Part of a small language model's weights.
Architecture: RMSNorm before each block, rotary positions, no biases in attention or MLP, untied embeddings.
Each number is 50 + 15 x the weight over its row's rms, rounded and kept within 0 to 99. Layers, rows and columns count from 0. The size before them is the row's rms in percent of the matrix's.

# layer 4 MLP down, 224x768, rms 0.0705, rows 68-101, columns 96-191
104:55 50 49 39 41 57 42 58 60 73 21 53 48 24 60 57 41 72 52 28 58 48 65 46 63 69 73 59 47 50 45 42 43 53 33 30 55 34 57 65 47 52 32 57 53 64 48 20 63 51 48 37 57 50 51 69 43 83 60 34 46 55 42 86 35 33 45 47 52 50 41 63 37 73 56 50 59 28 52 81 58 77 64 61 51 58 71 63 59 29 53 65 72 69 63 63
094:46 60 69 16 19 45 26 23 75 77 71 51 67 53 17 41 74 42 49 55 55 49 41 70 21 56 40 37 52 59 71 88 57 63 53 11 51 41 48 23 34 47 27 62 62 30 26 78 46 42 72 37 50 69 66 63 20 61 25 55 59 31 39 41 25 26 35 34 50 46 13 21 50 40 76 56 43 41 40 56 36 58 46 32 33 56 35 44 63 43 28 32 57 83 77 95
093:48 58 56 39 40 64 52 44 54 46 47 39 55 69 72 36 37 46 34 53 42 36 43 55 69 50 55 54 50 59 50 28 63 50 69 44 62 37 20 61 60 50 43 44 50 29 62 34 34 44 58 60 55 56 73 34 71 31 86 81 54 49 65 36 41 63 37 38 55 66 60 49 77 24 47 62 63 39 76 34 32 55 61 47 39 23 40 49 11 54 62 52 60 42 32 56
104:77 50 34 48 59 47 66 53 88 43 32 50 52 32 66 52 59 61 70 27 39 47 62 51 53 67 38 57 78 81 47 66 48 19 56 34 66 60 47 51 47 57 25 46 45 36 40 52 59 64 37 45 46 73 44 76 40 42 48 84 35 35 25 78 74 20 53 49 74 64 43 52 34 35 75 54 59 35 52 46 63 16 33 91 42 49 64 43 32 53 39 56 47 42 81 59
099:58 58 57 46 49 57 40 47 47 53 35 49 51 89 62 51 49 72 50 43 57 61 52 66 28 60 56 54 53 37 76 49 87 60 68 47 32 54 64 62 44 52 63 49 41 59 45 46 37 41 33 44 28 49 42 36 61 88 70 35 54 23 14 61 73 51 61 37 06 40 48 56 54 59 41 49 43 62 63 61 51 23 68 69 51 54 52 43 21 43 26 56 62 09 56 40
100:38 29 42 37 56 58 55 56 66 43 56 64 66 37 57 68 23 53 62 18 58 84 65 46 31 41 56 73 37 36 73 58 45 56 32 56 26 81 65 33 49 39 50 54 69 45 53 69 43 61 44 54 33 81 71 39 24 28 34 44 51 55 40 49 37 52 91 40 51 52 31 44 78 41 44 48 62 51 69 77 48 45 58 62 68 57 51 73 91 57 46 48 42 37 67 56
101:28 23 69 64 32 67 32 24 54 43 53 76 28 47 77 44 59 43 36 66 69 45 58 55 21 46 53 55 38 21 51 52 52 47 58 26 50 47 56 53 28 36 62 55 60 58 44 48 79 39 55 55 78 49 45 45 68 56 67 55 68 48 49 66 65 41 47 21 68 56 35 35 27 17 65 38 76 49 67 59 45 40 24 75 55 38 41 73 91 37 59 42 48 20 28 67
101:55 58 63 40 33 39 64 49 52 60 33 33 25 63 51 48 35 67 70 21 26 39 52 51 67 52 74 41 50 48 44 49 43 49 32 56 33 33 33 48 42 60 50 63 52 76 44 52 38 53 37 51 07 45 77 55 34 47 49 60 45 33 56 58 42 39 40 54 39 61 44 64 72 42 25 52 77 52 53 61 56 59 59 46 57 32 32 45 29 50 41 45 24 49 45 51
102:31 28 17 46 67 63 40 66 56 73 38 28 31 73 48 49 44 25 48 33 77 38 47 42 41 28 11 47 42 46 52 78 72 41 62 50 41 68 51 47 52 75 54 42 61 38 65 44 78 53 67 33 33 66 63 27 52 49 66 74 58 49 53 64 55 51 61 56 57 72 46 42 41 49 66 40 48 41 59 71 42 63 62 75 52 70 39 43 58 70 43 39 54 09 52 43
102:34 40 62 64 64 38 59 57 52 36 35 22 78 46 70 52 29 25 38 76 49 26 53 47 73 56 67 54 45 33 61 48 54 63 69 41 67 58 76 36 39 39 62 39 45 39 39 54 46 62 51 71 52 70 46 51 64 60 59 51 64 33 72 66 58 46 37 22 47 52 60 70 40 18 57 35 46 51 39 37 34 58 31 58 66 50 52 46 41 56 55 42 74 71 54 40
106:48 50 68 10 50 46 50 58 59 85 36 37 53 83 69 56 78 44 47 41 45 83 57 62 77 48 62 58 57 55 46 64 60 33 43 37 40 52 49 46 52 51 39 62 50 59 35 45 27 64 69 31 65 49 38 60 75 44 49 73 60 57 62 76 83 50 81 41 49 63 37 39 48 57 59 56 44 23 65 46 25 36 45 66 71 40 37 88 29 63 21 55 39 53 62 83
102:29 48 56 54 39 61 42 64 63 82 56 79 47 48 61 55 47 56 60 16 67 82 31 38 29 42 48 42 32 56 76 45 31 67 59 51 56 64 70 41 54 55 69 71 67 59 57 53 45 51 48 38 37 48 56 59 63 92 43 58 56 66 46 52 46 51 35 31 70 65 27 53 35 57 41 59 42 55 31 63 51 43 33 44 31 36 60 38 46 43 64 36 51 43 49 70
102:73 77 38 43 47 63 41 76 39 59 26 54 52 43 61 41 70 49 51 15 35 85 38 56 67 40 22 29 73 53 48 55 79 57 58 26 42 51 40 80 45 40 31 42 63 48 50 48 68 30 61 47 28 68 41 51 46 53 54 33 62 45 26 38 73 74 67 72 46 39 48 64 60 43 39 63 60 48 50 60 44 60 46 36 64 54 49 38 65 64 62 46 44 55 65 50
102:69 28 27 27 52 26 41 56 51 50 51 55 87 37 22 49 46 31 54 59 53 69 68 58 52 53 40 41 24 27 70 18 42 61 75 59 24 44 55 49 60 48 71 58 20 60 57 65 37 34 41 65 55 59 33 57 41 28 43 65 60 58 41 45 46 64 43 45 34 47 47 64 61 46 42 53 50 01 65 15 53 73 29 48 24 50 79 65 46 65 38 62 69 25 43 43
095:47 34 51 49 53 49 49 48 91 55 47 59 70 58 57 47 55 40 64 65 58 50 59 37 67 66 60 41 54 46 62 66 59 67 54 42 42 66 48 59 60 56 37 64 42 65 65 55 64 23 45 53 44 33 49 12 49 71 76 33 53 58 08 48 28 56 57 34 79 79 57 48 63 62 48 37 79 68 25 79 64 53 49 42 29 30 52 77 36 43 55 40 52 37 62 62
098:45 50 73 45 50 31 63 54 50 60 45 45 48 39 38 43 34 69 56 67 58 53 64 31 73 40 62 71 14 41 58 77 40 14 49 30 41 45 24 34 70 61 70 34 46 53 56 58 45 51 10 54 62 50 52 42 70 36 54 53 45 75 55 55 39 61 50 37 84 53 47 53 48 34 64 31 42 44 68 58 52 66 60 21 44 67 59 69 66 23 70 51 54 51 62 52
102:46 33 52 52 35 56 62 51 64 56 35 60 51 31 18 52 42 52 71 36 24 68 57 74 59 32 64 58 49 67 43 21 49 37 65 56 32 58 48 47 34 43 43 52 22 26 68 44 43 37 36 21 60 42 55 61 56 69 52 77 20 42 57 46 51 25 44 35 23 72 57 34 73 52 34 40 51 67 45 76 35 47 50 68 45 66 55 58 46 58 59 66 33 43 55 66
103:39 31 41 54 49 61 28 48 64 28 38 50 41 36 32 70 61 50 06 26 52 33 54 44 49 37 30 53 79 49 66 23 33 35 34 77 55 46 47 48 27 59 62 48 32 62 41 55 66 57 30 63 46 49 26 51 55 72 22 37 43 74 67 51 45 39 59 62 46 46 45 29 52 55 54 48 40 54 61 37 64 44 44 31 60 52 40 42 58 59 57 47 71 73 30 35
100:35 66 49 54 46 71 54 39 52 31 39 47 75 61 32 39 38 02 51 66 40 38 37 66 49 18 79 53 72 46 62 67 56 48 63 37 61 63 72 80 48 49 55 44 40 45 60 28 39 27 23 48 63 71 62 62 44 43 32 47 46 49 20 43 39 21 46 64 52 62 64 54 77 47 56 65 65 27 31 29 64 54 55 67 20 57 34 36 37 44 56 54 45 51 62 44
099:49 46 33 66 37 14 66 35 59 65 13 39 60 64 30 28 50 62 62 45 45 38 35 47 55 68 38 72 77 20 57 76 62 38 53 29 53 66 60 61 70 59 62 53 56 44 54 62 53 55 52 42 56 60 37 52 49 37 48 57 43 48 65 40 67 64 64 34 41 35 34 69 63 71 45 49 71 68 54 57 68 48 53 62 46 55 44 50 62 51 41 44 52 46 51 74
100:62 44 66 21 69 11 18 54 66 48 73 33 36 51 41 39 72 55 74 69 44 73 68 89 43 45 51 53 72 40 40 50 57 20 63 45 46 47 62 48 47 41 10 34 56 69 51 23 49 59 63 62 71 58 72 43 25 46 70 58 28 31 42 50 53 26 37 35 62 47 67 44 57 26 55 73 62 70 34 47 48 47 37 74 44 82 58 37 48 48 61 51 52 32 46 36
109:47 78 15 63 41 75 62 35 50 42 22 57 44 59 66 42 56 51 33 17 51 43 67 59 72 35 39 59 44 34 32 68 43 74 43 21 48 54 70 56 58 59 64 28 55 57 59 59 87 15 11 55 53 03 71 64 38 60 43 28 45 65 56 52 47 52 68 24 23 46 73 76 60 36 68 33 49 22 61 86 58 45 43 39 47 47 51 52 42 62 28 92 69 34 52 37
103:57 34 33 44 47 52 45 48 53 52 47 36 25 78 68 50 64 58 42 57 32 42 46 40 56 51 61 40 39 35 57 61 46 24 55 25 45 27 46 41 44 31 59 49 40 61 29 40 64 45 37 46 38 49 47 42 42 52 40 50 69 49 36 49 53 54 38 43 62 74 30 60 72 22 27 54 39 69 64 65 78 42 40 33 66 22 42 21 55 50 32 42 65 37 31 60
098:53 36 62 09 39 55 78 88 69 43 16 56 47 54 44 39 62 56 52 59 56 47 44 68 57 25 59 33 58 50 46 49 56 71 55 58 47 50 43 69 46 28 37 34 58 25 25 32 37 23 63 70 59 45 50 44 32 46 45 62 65 47 48 54 25 48 61 41 49 60 57 43 43 49 54 62 47 30 75 77 60 44 37 40 42 45 38 73 36 12 82 56 43 66 45 44
099:69 54 51 78 67 46 50 55 22 54 42 38 80 45 49 58 55 61 38 53 72 43 14 70 76 62 89 70 55 35 56 64 61 44 38 61 42 38 40 30 49 41 38 52 67 45 45 56 48 51 43 51 60 54 55 55 46 70 59 53 62 50 35 54 26 35 51 25 09 68 47 31 66 55 55 40 46 48 50 63 57 78 68 50 52 59 47 52 51 58 36 40 33 51 27 59
097:54 45 85 83 54 59 47 61 57 43 53 39 81 72 53 39 67 47 22 81 55 71 69 77 45 35 62 57 22 33 55 65 37 57 43 58 53 35 33 43 49 68 71 47 61 50 56 37 60 48 24 43 44 30 38 57 61 35 58 22 57 53 61 37 25 41 53 58 36 51 67 59 61 46 62 25 51 53 18 64 50 21 50 35 46 60 70 64 59 53 34 57 68 45 40 52
097:40 53 46 67 26 16 31 52 50 29 62 47 42 41 19 59 36 54 62 83 45 70 35 36 15 74 41 72 59 41 46 46 53 63 36 39 38 36 44 55 54 57 53 34 56 61 78 41 48 55 33 23 53 64 41 62 34 60 51 74 27 37 00 69 67 78 59 73 49 53 40 64 46 49 65 29 32 84 33 52 61 67 65 47 46 30 46 45 48 43 17 57 82 57 66 46
090:52 42 29 56 64 59 34 42 57 44 55 56 52 51 63 65 52 49 59 45 45 50 63 31 28 33 60 39 38 28 47 37 43 58 62 54 22 61 64 48 70 67 44 43 55 47 44 46 49 42 41 60 15 65 42 66 51 52 50 71 56 42 48 32 49 95 51 57 40 48 65 47 77 47 62 53 52 23 42 66 71 51 55 71 30 48 53 65 24 61 50 36 19 65 67 55
107:55 80 74 45 44 49 36 54 46 61 58 56 37 62 43 47 76 36 54 73 36 54 54 57 67 72 49 44 41 57 38 75 47 78 63 42 54 31 69 77 55 36 64 48 28 30 61 51 44 63 47 35 63 53 60 54 34 58 47 44 60 49 58 61 23 50 58 43 36 53 66 43 48 51 53 67 46 43 58 59 69 56 23 69 50 70 37 50 49 64 54 48 59 44 52 54
101:53 76 77 59 42 52 32 54 56 43 77 45 40 40 33 35 66 53 69 25 50 57 43 66 39 42 45 71 40 38 67 61 49 24 54 69 76 80 40 61 46 42 53 42 68 60 74 42 45 35 61 56 61 54 55 35 46 28 43 36 47 41 85 40 16 28 41 46 71 59 57 36 47 59 52 58 42 40 37 45 62 63 41 57 65 51 46 34 55 46 43 34 58 64 47 46
100:74 61 54 51 26 61 53 67 60 25 42 42 51 61 43 63 40 32 45 62 81 58 62 63 44 63 36 50 43 32 30 69 50 38 66 74 48 14 64 38 64 47 62 49 34 58 51 72 29 50 43 54 45 56 54 42 52 52 51 65 53 42 48 49 26 67 38 47 44 48 25 47 79 52 48 59 28 86 65 69 40 74 66 32 34 42 51 55 48 41 49 55 43 52 63 41
098:58 63 24 53 03 74 51 74 50 33 29 66 52 42 53 62 09 41 32 63 65 64 74 63 39 47 51 56 43 58 27 48 65 37 45 53 71 28 50 53 59 05 55 20 44 37 49 37 55 41 65 26 32 82 49 44 41 29 59 46 42 54 65 43 55 35 43 46 58 49 47 53 57 47 68 56 56 87 48 27 56 70 85 50 33 53 40 61 38 56 84 62 60 33 45 55
098:61 45 65 62 46 62 55 46 45 80 77 60 68 51 42 79 57 59 51 27 75 50 23 52 69 69 54 60 59 45 55 56 34 40 74 74 53 67 51 62 32 45 72 66 38 49 40 47 61 32 37 69 42 62 37 43 51 49 21 52 49 80 62 79 44 57 15 12 27 27 47 66 35 43 48 64 17 54 40 37 35 41 36 61 77 23 47 48 63 72 39 50 39 46 51 48
139:44 55 44 41 42 46 72 68 38 65 50 41 56 46 64 35 59 63 26 35 32 51 41 52 71 48 34 38 65 26 81 63 50 52 27 72 62 70 65 15 62 33 31 53 34 47 90 54 80 35 57 46 33 33 49 63 60 49 51 32 36 54 66 35 16 62 60 43 48 43 57 66 48 51 27 41 63 69 28 38 30 45 43 33 46 50 78 54 57 56 39 57 52 51 75 28